config = dict(
    num_hidden_layers=12,
    hidden_size=256,
    num_key_value_heads=4,
    hidden_act='tanh_gelu',
    norm_eps=1e-05,
    positions='learned',
    parallel_block=False,
    optimizer='muon_variant',
    max_grad_norm=0.5,
    warmup_steps=200,
    batch_tokens=65536,
    max_seq_len=384,
    max_steps=8913,
    dataset='wikipedia_en',
)
Each number is 128 + 32 x the weight over its row's rms, rounded and kept within 0 to 255. Layers, rows and columns count from 0. Numbers have three digits each. The size before them is the row's rms in percent of the matrix's.

# q: layer 3 attention query, 256x256, rms 0.0895, rows 215-255, columns 0-63
# k: layer 3 attention key, 256x256, rms 0.0845, rows 215-255, columns 0-63
# v: layer 3 attention value, 256x256, rms 0.066, rows 192-250, columns 0-63
# o: layer 3 attention output (transposed), 256x256, rms 0.0791, rows 192-250, columns 0-63
q215 107:118147185085139138172121063148109080099154090113134118123104099153154161127126104130079138143184072173107097145114097178073070121082081127150131128085123164120140130106124083067132134124111128
k215 105:142097104168167148065112156122148140138167176132065049158133165118109137108123113107142074077130161136138143178138122065172221131138113122154118149169165124147107137178107087152096142137120110
q216 107:095114102102135144064204185109123142229132064118052118097157150075087141117065144121108123098075116114087111141164119164129081119150086144143129112146178142147157055144122143136139117121145146
k216 099:116151144096185139182057097161101122109084152106172126090149144081142125110135106058082129143194161090185131066093158123127170151150163116096150114125130140104066049097124105170171068084112141
q217 103:113098156171155097087161144101138102139136100147130109094108125099107116133129148119127145059097130120178123090161122102150068100049100132115127110147158164099130078135104157126109111119151143
k217 102:155112130129115086119085118149132119139162191122132115178115114089155132106150105121139116201028088125083137155103147185124124160136166153160044128143120116159041134098141084149167101131049058
q218 112:098118153088136095158137174147132092158121176154145080151145143147087155137108156185126108137146155122061115140167155132084051145125089153133142147096158107108103109105176130134107140188083070
k218 103:141188126145154128086145110105139065130129084118103115115149163071129090112151155061129159126031119117147139084111171115123109135169120152141108109184112124149114108188136108078145109111149207
q219 104:099129208148153092091118166126137093112131088179117133117118177071092114172120160108164103134116087054115205052146127093142097115146125062171087140092125113140140102136109102125155098078107114
k219 103:132133114046152197110131084149157165143168120117138129106112082156214155135103174109088189117128051189127102166124133157116137151099142176159141111141107098126136112141080123132102143144084133
q220 105:127228083085121144155142081156169163148109091146094143113092115123110097160179135138128154108135118211120110141126094097097123130169126072115130073164154164147119130068147150126166205126092118
k220 100:139064131198151157095096145113076124108110145116183113144171097116154133138050096144136108163129143122117134147109149141135159152097136141083167144099102083085118164150140205124108066112178097
q221 120:111144127106151121113122121074147158117150150101038160134091084177175164142134140108143079169111133178143061161102138100135106136132122119084088084098058142127158158111134141161153152160154136
k221 103:152180139155077115135120080172118115129144157127156088187138144086127084110171096092090144158099100126093159125162113100090150172133179196128151169164112140148120172103118134085163123147105141
q222 110:137140060148108127125168134092072128129151107154130147121147158105103098149065115099142111137145163087136143141092077129159100089165111132154184190126107137133154092126142121112112193136166116
k222 103:088113091146151150120157175156162179119108118119108115081155131057091149129172125150172159143093162139161156121182128119172079127051086096131137102075129066128118132133126065165152105092096153
q223 102:072134089126124098124077091112108109109126079169086174146127175089149119139140114171105127112142149128091119101098149208098146148138088150082103154167160164111109157161103088160144074132138129
k223 105:163099106191112174146111126078187101156133148109109129093123092162114154148110111160121074142108148053122176132144112091142145130109135126218136131093062149144138125072122196136112127160079156
q224 102:110096147080120144114154118147129123149143153099140110170125138130073170161100181087111082116116129120193119160124094129190153134081086164175207181102147076095078155099080102146156125143155118
k224 104:126162139167127111132138157142170118124100131131092129149151154168131124123129088117069120110149123122095141122140110115105181110100130120090113074192142170155193069185106152122118109120122136
q225 108:160120132129119114153134115147089095123138122187116117169079083130110160121120114121096120089123120128117136174164118096096166127154110103099101130114092112125138175092128150135118113154117163
k225 103:083097100153093071137067168151146143104108061126144138138161112156168108097112117168199154182139156091075145119119106141161138143131112071130175104093151135083130110052165063117110127092140111
q226 105:117139169164187079119154188069140122108153113109154124191119217145084164127155146067185180113156111160122118166162085125099174125081142098118123094042105141126124118146147148155160121132113070
k226 102:121081130118103154113121029209179125133066122127103116091110137137148111140150110158122093088099157135138115072117173162168075157178118119217109119174173120124168096164116099140077170141118137
q227 104:207085071106128091148184127123144142119108140096076165175135093133150184141138087120130154142135144174154098153148208108121156136118179116134106156119071170107122185138118166095120172103146105
k227 102:097178152133082146136123120040121124114167115146127107137142105110080093130167151134145139088113096103119125100104117038117092099199145182136095111140189129177132134130143107145093089099127143
q228 105:129071103080142204131106104118189125122100120054025135143095118113126111138132133110099120127126120141106117139117070166166090162146173090131122093132155194101112114139099081105155141122188154
k228 106:149140172157117138153138127123128116097150150127145145150167108167110148130139101100166164150163144124171107104116090132149147122098103102083141155139104129165115138082164182146142156129072125
q229 107:113109103124108197118097146137103165142174120140137126115120120115192121200150127214086100124128068144122184108133112117150177148194153128075130114114124176082112114059158142103146120095108169
k229 102:151120097149142093185142129101130173069136123126172060094168104127106121053122140050180143160159133145107118182159170102129091127074118102198109137170080104168106181152107157111092186166162081
q230 111:138172153130130143180142178178115161161142130089122130082091117101085095102115128171094137102083053156156137160113121114094140165150161151104155111158202143168137125080168098150097164108183097
k230 110:076073119143128143095098103099140118112113091155110163148181112183151156117108115128148143174132154151171129108093163128148133139124096069122112118172106140110102113130082188074144099145110093
q231 109:160118099183108109160126108106142127087084145163164130155177121129143190100144091165116089169149103148118167158127112134128120134087138098120056138157105153150140123113099165185118171107117103
k231 106:172099122143136136114126079154102153169160146140055134106140156172104178123115111146184132125110145177124130161107095097160103156117096188143141174138096098126121113148179087096122128142119168
q232 112:176168164108153129108142096143178106139097147125125162118158101068144141147116227093102101101190146095130173134148149151105137099171102113087118068136089125096107059096128156126115119122142071
k232 106:054138129096134148140116143052124065141101193104133114126079117104132046130137116110162141136098048189136082150131155146188138145074153114138117131134072112127202166154155128123125108180086152
q233 108:191133119112123129163092080099123120077165124126119156108104132148160097148212124201166151139132114157118077161154092068153098099169184165116141108135179112133104170140115130134097138117122178
k233 107:104114119113119110107146181137062145158129118151123115140120110093125156104047101106102122152085184141152169104137136157136106178140123086175160150052143144117152102075164162145126164128096069
q234 098:110152148148116126129133082156159165102145147100108097153165168156172149149105177148083110108119145115145135108132063157114102158122138118143105088144112087124167084088100150199087099195111121
k234 103:126099106165151094148100076043119101124129123179078171181106093084139147080152086104099130112153159147111142135145106096129151118093148195119122146149150188094123150174137111061138151103112045
q235 100:147108108115175134131122136180124126125167111145155153117150181118147113117165145145098135075144151141120133096144125140113131129117083108121078194094135087086161146091119174128059128097160097
k235 096:053159094120161133175157138120100131142092127046141122100158108144167089146122132143133090125051124093164127207115112088126134124130189157149133066113138142140119179138082069114198088177091130
q236 107:138088118201138147076168133111149194134129054144170067120167118129082103141079162126119104073109143132117100048146152191119098160134149111203198117145133053116145079108124122157080122163158089
k236 102:130095169101144080141191104130146165152077133075125168122102103129182161069179067100154110182191097107144167120078117098199105070097075110125051133165134184177134126148160152082120112084158128
q237 102:145145097100103118143066157123074109088058168101146116146152106112142114209157148145139136192120139066177114122071154106064172122116144131147144138080137151133161148173108191072124122142119162
k237 098:122103184114187167126198111138127170107161114194138095070142105133142152036120155153120187048161130174121113192120098064170101186164137116105182110174125136144154120088129107194111108121153152
q238 107:139120111107136122138185126127089116122160070173184150115149120162044137119074154137202132156111150072139148165105125110180150128086143193181169078171162015080063124105151110129146091145077071
k238 104:109127140154105094123097125192163164164128131124131119119115136139168152112166165114074062054168106102106077056140177175092141098124080059121141127150138167149176102149086130132139112111162137
q239 104:117160124084108135141124128170095109144046103079112131138093126144150138090118127197101127116077160129114125141172117148097184146203105110138153111148131141138122070098135143123096187048096137
k239 100:129130104161168061143104123079149160165190138181144127109142127157177091184151121148138138147145163121120100116134160112098107133090122227137099160149146136153151169126101129121120115174117090
q240 099:133136148152157109178129067167185077150147083075130128135144133159148113111180100117147124129087121176114165119169167135184116127160070150125133152096167150096183114104145124141170145105112110
k240 096:108094140117072099112130099106064127161115132132113129093125129102143102124120150185116131117150083112126133130068087092101136117121117107116112077106136101126113109210054134077100056161165124
q241 106:128147151140146082095067172083092134142141125137153130116071153153153155108096158117125174106108099121130135083157205122123180122110140164144114047133151120117134107113121129159128118153112140
k241 104:125144134157131188145166121158174163156170092092156082137152124107081126119161136086142067124182137185092156155074108087058109128147145091131082189122085112099125131175112120110092109104139109
q242 106:175163112111085179118100052176126098092191112089123179079148109120124085145133104173119144126106115076104128150136095137110158129144079091074135127113167109139129110122139187149092081127117122
k242 104:137098124125168064133173100064145136185102126097138104123097093128122157146139126119090151124139162161170087078143140094085086123122147082138127130120101217150173126121092097094141158131121152
q243 103:112069154127082141128127071131059096103135121146130150114142175108089183122101106168117116163133149155186072173142189103103131134120175082115125153070077150144051143146118147201158110098066178
k243 101:143129060118117166151117182107111147088169115054106129096152180165170145110116097140163059159090127121079163085119048139088127145149058225166111132164168117072139150121158104103088141098145151
q244 108:091113129086161158123093115119121127115131155151120079066140117119139147247131186067121107130150108192139098074137153098146169123087098122144065139157162148138154135140121120127127175157091083
k244 104:168113122111118124188174098152140113138091133119105174178072111117141150057133130164081190148109147118096149158082103131062095151145131104122159102130127161216111129118112145146101108105149142
q245 107:109161121112095083080066153104106098122138138076165139102180104167071131120122179104085161115164083131112112133175137080076093167119139116109102143134170101116106132127106154115127122130195123
k245 110:148083098159084146153143117154138163188107129185159179144100150104166139112133141099162162120051081113100116177087072156136128104092168116137154114153105174124140108144147145137099105063090187
q246 101:166111138054109104140088082159123152112125114140134123136114077102114127092148109113076119145146177121096109146096099154202113118115112137120101126142125130110087124121156154130159093132133152
k246 102:066117158181160106153160169104156145136083094109183174146117184161114207105143130129204123143104073136151161092108177134059215146103149136106120088127136110120182130157139131053138142132140095
q247 102:135145121176098148102177109148121083148102124105167113149121154219122152128133115082094138125115159053113108113142107156167144159125131174192120124128156164128117159118163131133049119140138186
k247 103:077107088122168096126135131114127141111173102151119073136126122082112100051083073108155129150111105192123169131171147130090104062111119123086087159131076108088149099144137116124133155095130085
q248 110:161134173136107161096131137145120115157108167143114141166152150138158094076148125123105164062076080154113188134248112077094129140175127191084096174090072099146107200098125122112178059113145115
k248 107:129160108084066209144111124118115102087119104110137142107146118097159084140121151148151135124121216094114077125044195104100139177084180104064119178162157178143205135122098100127064140177165194
q249 108:129163207131159153156114157109182129109154153107064137088082118103085139098089150188127105123104094136157116143111160066085165077119152182111186150099104104142143156134119144135134144142125103
k249 102:125112089123078070140127092108110150157137125181150144098142127120124104185138161105143150172141115117130107132191112141120129166169132106155102146128137151098170164161104120083151138107086121
q250 107:172145117150119182151087104113084170099148111055235121122155101196085155159128134104112138096115208160187093081147148124173109088158174126137116183132140146193153080153065081082184116132116135
k250 106:113166160131189092082193146127167108117124151148075119116129139122165129102146118100108084092146110114109105203073079142049134136067148152112164106126152092136142186158131182158138171132171124
q251 104:111164154072117117161093086063076121091093135079112111140074120106108170107129144166129080056114097144106164126128135086103099132160155097116161160160110140089151093104141171088165148090126174
k251 104:156144122124126166078120137178143093164126152142166125106166143162209059125164062125137188233149165131106045144163096094184158158108161180145126119108125117177154148181148122189072121122147085
q252 104:159167084131145086109143174149115076156142125114109091103186064139147070118172105126181109082092141117163138098144178134162142145084086144167176191077146077112110138158131161039173046134155117
k252 101:099155167122137172126137164078151171146097085180164146203097142150156154133140150148123150153151160079085126158157112136145080098142132120126061075092050130153152117108114078212072127131057118
q253 100:126125107149158143169199149145076113121163113140082143114135149094173119168152109071134133144084141073136154120156162102175121134091150156110167091213161064091113134114054098124107130072161118
k253 097:090156088070135124095056089143187187089070157077137123166111074156101146080153128187138125146145132130161132114140126157111130114119142183124098132093109090117132123132173160184120185137114116
q254 105:175163149124130089135121087189131145076086164174175129067157156088084142122117135123126114131108114105114131143137143156121142068183128142139140067165093152145108149146169061114132130103190126
k254 103:159111101136081147111104094147163061119190099142120133136080137131105135147128146161079161128148159198116097098114098097139157159079116127071128194105171086136153054128107111143165078081112143
q255 102:159092097174098090085159129146112137144142136160119095063129118113135131124142149162156144127123129043131218072131182063092074123134119119188131077115138103187122125094131085151106129125136097
k255 100:093115123076169108122083136146141113103127110133156107136164117089137126118128115100075117127119153163165057201105156154157196100142090173148164199208203105113138119179159140110136121134085149
v192 109:226109142146146109149083088120075099162129156109127156160175144126123170120143184167100073131082201157144131138123100106119167089108076082127128137130196098099105158136055105089095108093119117
o192 119:101134185151130127100192173118137171063137123140082182095160105141086053144165130137124080121087093165134080086105183141145123120113227175133169117107094089097101111110111122125095113210152111
v193 110:096130112109121171166109106155155104177091114110154159110147162143129151116100099124073155183094160101123135116168148178069157112154100150138146118125143112157132067073164146133125193111157193
o193 125:156140185142127125139164124113111151108109145134123126054124135126091068100140187144149065177224154102138183120077176107117180167126120062106168103108206160129184180089091090126119081159173076
v194 109:164112107182127133112031168123060219118133074111089142125126131105198127170123184108122164165122145141149109086078126133109157189189096196139172055074143119099121100185129116106073077097113167
o194 124:066171103123131112144092137153151138109121166098200142107096105127110080118137119117109138140126110139126117139092075134202131076126167122077151206120155152147174160104118113155163087123162145
v195 106:106134118113180127111127118170105132110175119070173133135079076098062115176144161143095084192096126128155112143126157141161154084169103138145089200153107131127147154056128226141132108106165102
o195 118:087127160156096115156120072085154126129085166139167067081143130197142136127081156155159075095198166127116180096110104175076122175097133127142029125070102098112169160154183088116106091168076079
v196 112:115139144164089043129114121128198134129085122178155200146102127158128134124151121154164111073168123230077093154168119087240115108084120144097126146169100094127169119101160124128150113105074183
o196 121:099039104076165136105117097115115152137113141096095060138116134110163081160131176133107136182149170138122153159170121113065140160129127061113132133149069178137190081119099157140118125174096119
v197 100:094140100129084102155106135153182042132090166141162068173127105107144110147135133142134136132110085096102107155126137190108158123179126153125074079106137153138156155135090142042093127117126120
o197 111:117183144081132054130150110080103129120114166184104166143181149122109135119128165182096162096131106133128140130108174131131107119135103088176161177108124136160092170057156112164078075152060111
v198 106:143153100056120081100144136090150153129162115130213145116163103122188098092088116115074193084110130144113108113111091115217130193150107092104124089082137081144147150132128129166162202153076093
o198 118:149104120181158142189071109147096062112140111103128140134136110128143157086137132102160120160106172178128204102141125155131081147108185206175181121109116155168154123144106133134149137116134104
v199 111:078133048143164092142140129117135139117181072175187114077143151151122080150091160125097163171104136131206100155177124101149130086114154121139107135150128181086145138063162167175123129144157154
o199 130:132137143142109134132147098108133094149111208145120152179127062138102138191109115042152067064179111149173154137111163130086135185112109116175147117148115068168156119144113171097160094109112105
v200 108:099098092140140166186086157089135106107128134165121171060112162184169140063112087178176118091137188196100129147098184124122204117143123135142089084185092126128121114174137155129131146106195111
o200 118:163127170126126067110154169119164122150124052139172036127159107061127129136086104152150135135106083156122106207132106134087139147150121115150170189100172103147167102161116144132177083105128121
v201 108:178142102165137094146096116118179091106143147148108134083137136091101147144101177141164110139117128099110184124109116138131129094168095142176067141099087083154144167063154098124111157100151104
o201 115:128126133126102165123156106130084157143125110144120111146160077107097131142220127174141146132029160170144074075083134124123101181097129132092188141158192088093167095105146084141189177118151088
v202 106:100167122109098175108142141142129170162139176151142100160149175092154144188136133102154156163191132184172123077157124142146108090125130136122146123069113069124129120122161163101130096116116202
o202 121:054138070099149157153087151142181136127161160151158090178164116131121115138141094103115080120101127144123148124134146148157168155216118089185121097119152141127128134153134116188151146149154074
v203 113:131095179082102125183145135119215106075119141054166148066093084147119128105118153114117166130147187115087129101136134072111144092134125144123142194110093083133067110193129093126166153123137181
o203 123:138125109160169101112092165167154096167162080142120111165140153121072116144152108145141111159157048154131127093102058124131099121118085118109121122147130166131116118136188156139171136117113050
v204 109:163141142126098101133174117165063162172156177115097134107133115094196124143132108034132116127140105149169127096159118136176170086119129096142161133161175106206099115122140196081116160079123130
o204 118:138123119163091117083101118130157115143135135095153117169153154126134120160112134136131061082124094121091155139086162103131145138110195180142162132147096135094126150118122159106113149205201108
v205 105:072114129109103062120130134133124081115148140116147082164116106127152151126088130177100103080174119094079119088091153125110151152202201182148179186157103110077134163099195144136116090064158105
o205 118:141150089192152152120109115133175133144132101138124195157155179098106101140169120104118177189128115158098149126099120097090178105050097156178048140153155157132185093115088107128152108117138153
v206 103:098177191101103169152143178121086103145122137162148153125145100120128135143138161130074077189141102158150046100128125125091121106099157136093098133141135134138123101112143103079133102118092159
o206 114:132112067095163106148114097091108142041118136130102091054159110099139151133117079128066180097164096048120165132123085150077154120169097088134080145177126171072101146114145121105107140105157142
v207 111:122130071127145161174125128089155142115185123113091089102103132154108129108161089108144067144140112148122169081140154169136192160082147179167033130173161116126097106145135110119095130127070100
o207 127:162182097164124112105134194110139092119129084142147149125112113140119115107117152199170115044087156088142131100150097112137113153176094121072211107119168127106161178087112169143065119051111135
v208 113:150133105175148135143148125081177104141144141133142137139110113087133176083140107130148199134102159074129110170184166110082158130074107119070126096105131096122154132121079113173133117138151143
o208 121:124131142102091065140117111154129129142067129144114131142088113133087081170154149106152091195144168195115160044108141079183135150183120140104189121099160079111089120160105124056051106098094095
v209 107:132178131161172199141154131079161102157140091156114090106113115105121203083094133118108115125141140099140155108145098061098118144170190045108104104079114080107115123088160118097136155129158081
o209 116:148176140094069074135092097180133117178120180144164189159079127079093152122131163129150128118101185151152138120126075090144146146137138099108201147158122157143122127114144111165089122083119083
v210 108:144100131044129108144184114156135190153219115153122175161133119202196075159067075151083103143129121162125109083177177139157078107124146102090081073101139147078123102115207076158139089115159154
o210 118:108119077189103144108107101129128120084103189081104132124187100082077167110168131102153140072155092148111152148128150140064192106131176139186169109110089127090133113154081105109140162156079084
v211 105:120148104061115123159130157170089119126125123183164137157122076125210097079120134085140150162100104130116143089088131161115109113089114140115150156170113095096093118186062092069155127075096145
o211 115:103138143155092194091132120160145094134125117086059169117131101148077094184078128126061117080115182081157160191170189134129146068088113148137132124133101137105120175151160177153133154207117100
v212 110:092178175187155145130130118157159110168143105160079139115144156071169111128126121172180142097081183138159173127102153077181098134128098151114144124118187120163114154191139068139148121155200128
o212 113:099087136148128105144147071147129121138139142169097129150139051162158143109112109120163117055133117154123081163124160141127113099139131172106111127131113145137117110119128129122067120097141162
v213 106:191145135140085102153141153155184087130156115116132097104121133155115160165059118121155123163152179152122147108116142138117103082141130217115135035152104103078113175083069126106121160131051197
o213 116:073105088121128169147104088185078148153113148117143128102110152131160183114117147144078086166102136037130138181112150115155107102137090111189184150139173127205148085136159091134171146160184130
v214 108:142080145155100188106134118069169087095175118105090172125146113143144052140109170163104127101132148136123098091104102113110115120090079141120081137147061096127154117094168174152163153177079116
o214 122:123186071106112146134115170136087143179166161112165109111093118080196116092214114130122120217083144132086126131130134179075121157094140093142171099126136134112092111130127120136095080066150111
v215 107:123155165064124147102120087112106124154082164121168175122164128100065053135090176152154151144136140107115142149137129094111192156120142162110092142218142083135098130122133122073109102144100146
o215 123:101121124139127095132118138213080156110159080089130073137096141139131163093136077088170068122151152131146119146082131136162131103069067117140147100152121089131108083136127144121086172108098126
v216 112:118175123197142180106132095122140102115116148174162148138104041145123185100135136121162116080109184075138106097142211096133221171172100138135116139121151149093102084136123130155225160116122106
o216 118:140121156125127083118123158125175103147144164216149149099095196126118122097113106124141135120148139145177108102101140198164119070090148173089170118130094140150198144158133167124057096120097144
v217 114:108149141162131171088149191097109098074175123106096143118080149171141151075107111160128162159107124100117165141166132109161062159114116060121151127156115126153136095120114133116150123088131107
o217 130:112112119128154106155115156123136130090096129108131097126109104089109108114170105184098140132113102172184010125077118171064119110122122159111162050121101144131116143149129080117131129125160162
v218 104:139159123113102103140162119172158091110144110136093124137170161138095110120145124148118145086168139074133100169082109093033106098087142172098181139145072154124099131091078082070152159129135171
o218 120:118120131130110110095103150168169110135067175134076180098111162159129121108133159126146085133120085130116121178108220155120152158159119115161143102154103170086076191169152114082080098158151108
v219 110:137133051088159108133124145140096095061127115098116134165171078124096159193111097179103121093115111168126087096114149104145144133105173158176180125175197107134074150123172127097107087149180078
o219 118:119117165159094124131071163111134112128120121083083093137128127136141136089031151088103163179118164098126134138108159166087166137103152133167109122081108087113134081160156103159126118108073149
v220 109:163077165144119090118172145142123058166033140156121174115180121125117127189172098150155133095072123139115146181133110048129070151127124099144135089096095162141092114161104157111182098114103131
o220 122:117158148149053086146153103156133121082103107111166137132110196155134198150109094086136070190091135112135109085120086184094170093196131184144145105156112174112215110151151138161144107181090151
v221 115:116141145126123102106143138126181135078172172169101160164147171127131142065141113191152119136082070097035217157123067078158102137138113122100103143163118100145072156155150141244082112172108194
o221 121:110084120063199141112092109055138115112168049154149117110134176134068144187145171158144094128152162143138091144090169145115185132153112113129171119130089124149163119141153097157168149110107059
v222 104:154131069115167095102166105095152111075141084122123098151116112167153158139167147114144079227120157100129147209149088135112141165113117148117133183152077086038165113100109121077119162132142158
o222 120:141116158095086155182196096150123140122153172145112156115145112117074177131148163128165144144150137090109090089124125144108112097155102178096174089071140115184104151156137196103098144116127073
v223 112:101174123139163195101127129172081108112100109100128132118093097160121044125138109161122193156162112103098080101129145130159121130161151112167124175201112078113149122148056129086100168090129175
o223 123:121113180167125136132144130133126130151142089086132150153164132097132155191100107139161115118126142154146159128114075124114069075127103064051117104144158141132123136114158084113146132155140104
v224 108:105111108094090140103135137116147111063176140122097093152125162143124134129101140121099115077136080165114166148113099158134101143127120104178121118137105148137139144149122087132093153140097132
o224 121:165143112146135098115081169104097176130133117112124180135098133140180122087174149163086102178137146167155129069192163100147131113209134159137166137147111141122178139101148128173191152130100146
v225 105:120128082132102120147091195117091166128156084126076131205142149108136129168107158082136040127137159163138137147140096045150147139130108133089119112147096157103122130154203131097144088146120132
o225 118:159143120084117129111167159121146073137097157090139116090109076129090162138176093108137170153142076088134142169115111153122136112146147092134081137151153155136199094159079110181116154165047144
v226 114:170090114148113184080140097149085140106143123091075152094112105146128153112141175116129132103153153156085111131146118190156144099121146143090175080094134120145097149112086155099154127164128117
o226 124:127110163099149120135055122136098106177113115112154092149171143141166088140172131150086113187142159054101154135063093113135105141116127081160108141160087106129135183131179139134127132124108174
v227 113:131102114159111173092071130099092100081129114200135114120119165134087126142094152091131142123124116187123084132097136117134119116118148149121101151152179088097120126139089164177167172054095059
o227 117:124179089134125126145106059123120113119123106123131084119120121123152113144137124142108062140089143136130118101155035109138108152114143139100183142117114107098196147103091067140096122161123134
v228 107:156179135157118165177134139197106149079105138079131139130179148073173096100171090097115119095118120156120119109126147107132178125149128120096115158195120081099157090137213093126128139135094116
o228 121:128139114152113103116111151115130081059122126160105126090088115085107089125125145080137075129118106151159144146081110171151064177125111142138167129130108148192135171162096129103081138161193202
v229 110:179140130191100111139094111175152155135079122168205165136099099124160155087180089087071097136155149108166136111110118112112120154135114143124128120157157094146063092139173174131157123148153165
o229 122:132091083191158090116127164115082124107147110148149105117170119153096163124127114171176108160051107067074190144117179137121104092129155155122118133109148163190125150155141111125136092164142109
v230 112:130165114098122054154111174113205110104126108141162132102086116149122062148134158144088111149114092146175167143115083112112106149163124146139191195174161125109129141122140088155118176149083122
o230 124:110158147138173185117106112168091183130119154154129163122101102095127161105133123131167121076164157114125134156114080177141151076165151100101081104123092188137154099145098115120139116125177097
v231 108:145095108118137164157098094209160133090122099114128083123138117160125170180105097143105119190088148165155128146147105178065124124112130188085141109116092206071129112130114125141138111108177128
o231 126:066133184066126099132133097090154136118124146151137167107152113124125120103075116110144110170122130115121073116067206109104076167139150120142107168101121111143158117104121133121187146127133141
v232 110:161108175115108146133054133110138157113114139094157126101144171131092149117222147136077155165137108121167126122068195135125127139109159150212085128154126153123167119155166104107115087131136124
o232 121:145132150146119138142166063146134096059122121155137178122181108098189074062051119081109129114134043171153127088096137189195106111106147142074147109125117121141125118141140106121182130108130173
v233 101:128080173089177143160132106086103176135156133097152130176125114136125117085060138129104194164152124100162126098120134128174183121125177148070133117106156143122123124126102159135134074056086135
o233 110:109156059135062085120092147141116077085093101050145124133124134126119104101179075121116095143101181137128194153174132186155109122169159140115094157088164172084146160125137118075130128137172120
v234 109:189123123083186179130149119145136106140084128124133138136229123157208094105185156090097122121099134133133164145141133082145099176167114151127143137116142089080137133142088121062146118179155119
o234 122:089127173134124082142105104127088129141114130159148076113063157120106172187075161128188118113136144172112145051174130180072151111103155098058125149176099156112066144086132187151116144107175102
v235 108:092060158171140147123093091150149094131101129168131143110117127132145197162100097100143141079150045088140166131124109122076138106079092144082166141110169097133158151136094102193166084167143080
o235 122:167132185153143133137128070094105078077134157090141154152127117124158106147179090148152124182145160140165157120155122061104094123123053177109114105083133119056182123139164153170143156154078158
v236 112:185121160081199192173101137106173115193151055117113105105166116141137089111135140140174091146111097157165159188059149111152108134141165105094117150122145122172112139144153087112106127137081143
o236 129:046162085072119096142132098161090152104150076134082126147109149136124135132067151098138150106192168131141076136149078129121124120074097141179122077150126057142130186116161165159120112145184071
v237 106:075115143133167114083154143140102050167126157086134152114104109126155077107114097131137079113159152178064130128122117120146131151131094133155159072093138178143160100116156169065117147137126089
o237 113:111129116095121154104164108114125130129159166076121136135152130183071156121090162088190188160106099149165123119147173150134188106078088168139162066161140145183093173153136081121085110102126189
v238 110:154136139061175102120084173184154131145168113085147091087199102125147091119142168201115115086129188110116145154190132161100108123131110094064115133135151125121170146143114054130120114103170137
o238 123:159068153103136041095113132142065105134080137081160181166109098121159142113138106120107168211125133094173158124140153092110067103169135151118103149120057112137101098152168178143143146103115150
v239 105:105175108148123136141162127152111108172140098167143202087120178145095066114152173113121104158118189133117084163102144186158155125148136147087092098104125163108122115110125149124064133108136050
o239 112:148138150145103086132165117164111131095159161109062043126154071081096189135093126206106095130126148123111146167132172069044133147123077135167091136133115125171107188163124152178144129101161168
v240 103:093149097135173089116104119145116114166177139177132080110184144071183160089082130112080162177121143076118121167126140101200164148160088106084112172095151132092135098129126092113097120091145116
o240 116:108061146077129119154144115059134057161140157112160208127134154111107095157164151170120107116176104129156138105083115132041073143073147135126107135171136162117153189097176100179180064147165159
v241 109:166135141186103080180104151119113061067099129072138119163093118098145109053127092105177126165144123099139139108159144160144102120134132072137141082147158174104142151113124166118098166147110145
o241 119:114165118089139068110081159153154130179102105209109091131173128140183210116116122149088144120143085178077137109086156087145119123096072118138129170169187142109096099105139119102126119151117162
v242 111:105128119107141141093145052142134173211116150148084158140163179166078142174088134102117165102155172073099171128087148088126148116150134130121112100145168094092164133097159115119129129150069185
o242 120:181110074129136095145123128138170096126158164174117039148111079115152194160147044152173120103143104171150083121167168112146125071129117133076105092188162110093138116158102146092172167160132108
v243 110:149154124128149101091176131121115110149124142160110094126136117141085081156152102163126119137105124132119171047128113105163143110141157134085150134139137154222150127144127134132075144111109173
o243 128:160142121145110176105161160121098114134127174113114152113154138112204128122088160117142066148198117099190100194103099100148146130170118159135017144095087094138092102113131069122143137145144128
v244 114:156101103113154127138131141173163146137160127129133102116075137074119133108150152104167080090159184131136059122119210107129132126163149108114181193124192098182140126079148106120110089131150121
o244 121:093181103083128143054209124086116133105090118143141100164138107119108167111122102080145123157078181106097162062096133129141151086057123227166100098112135113131091131131136123152104120116148164
v245 106:112104088130138214127102176129155129159081145109097115142135081165160118112096176110091065112138131071140132165162158069136176126174139124141134151103111149106093098078155140109164155191169110
o245 116:133107146061142131141168094066071102154104102144178141165115169207132151110140153156148092191138141177133127100073105112132153082103140090130138070094165142079197143184122122147066101124120173
v246 104:123087168081185103146139106118099117129176074173139194107199131103153104124087104113119125135122128165130108130165146147118102176141155019178070082193081109098123128130135147159116119101172072
o246 116:179181115156125107123134084154170133145132129149123126118105118183115077123093065114160082119147169119153134154101058155083203088134136095118169222094146137103125142117155099130194096082107134
v247 111:157169122145128125108168096157094174091157078071149125160100102154148101081159090109110142134154101098185159147091122120130073110128103137112106126164102153119095105102116118149196094112082145
o247 125:124102149180132151158112113157159068173139113100116197053099150152088144127150080149158109184090123150091121132120160070160165104139121157085116157103086164125095195153171152060087136090173135
v248 104:133139138118141129138190069103100167126101162119097173119111118160145184111092123115053115071150133117074094141065165100170114108069141079143126122132100155094117124140158106173131160112137187
o248 112:115105040104107171078070110116113090092144101093198146115136123151080145147165153139175139153093109199169114127127113121179104118197135109194139143119112114155136088172070152074190177091116168
v249 106:120173135136150167148079143197116091056125128125164137152209122150167174132127131144081103103201162138106160193113100058144126075127124103091151103081101150112140089132072177115131121117100139
o249 119:101156134055109103105156151079192127170156109089083099122094112138128135167149137129119110173094134175151113120101147181101112121119097096137085140173165156108091149173159119103069124167181136
v250 110:081157116087160122130117086165151167131157138132137116171060070092073128130119100141071184095067115083115150139122100098070148150087117157156169143111080106138133162197166112071153088129063172
o250 123:191116101132080088068111169179120132158136107241139152168153143139091137163116135163147138161192115145085195167084167149125110103145146117162096160134134122155092112079159156109147131148151106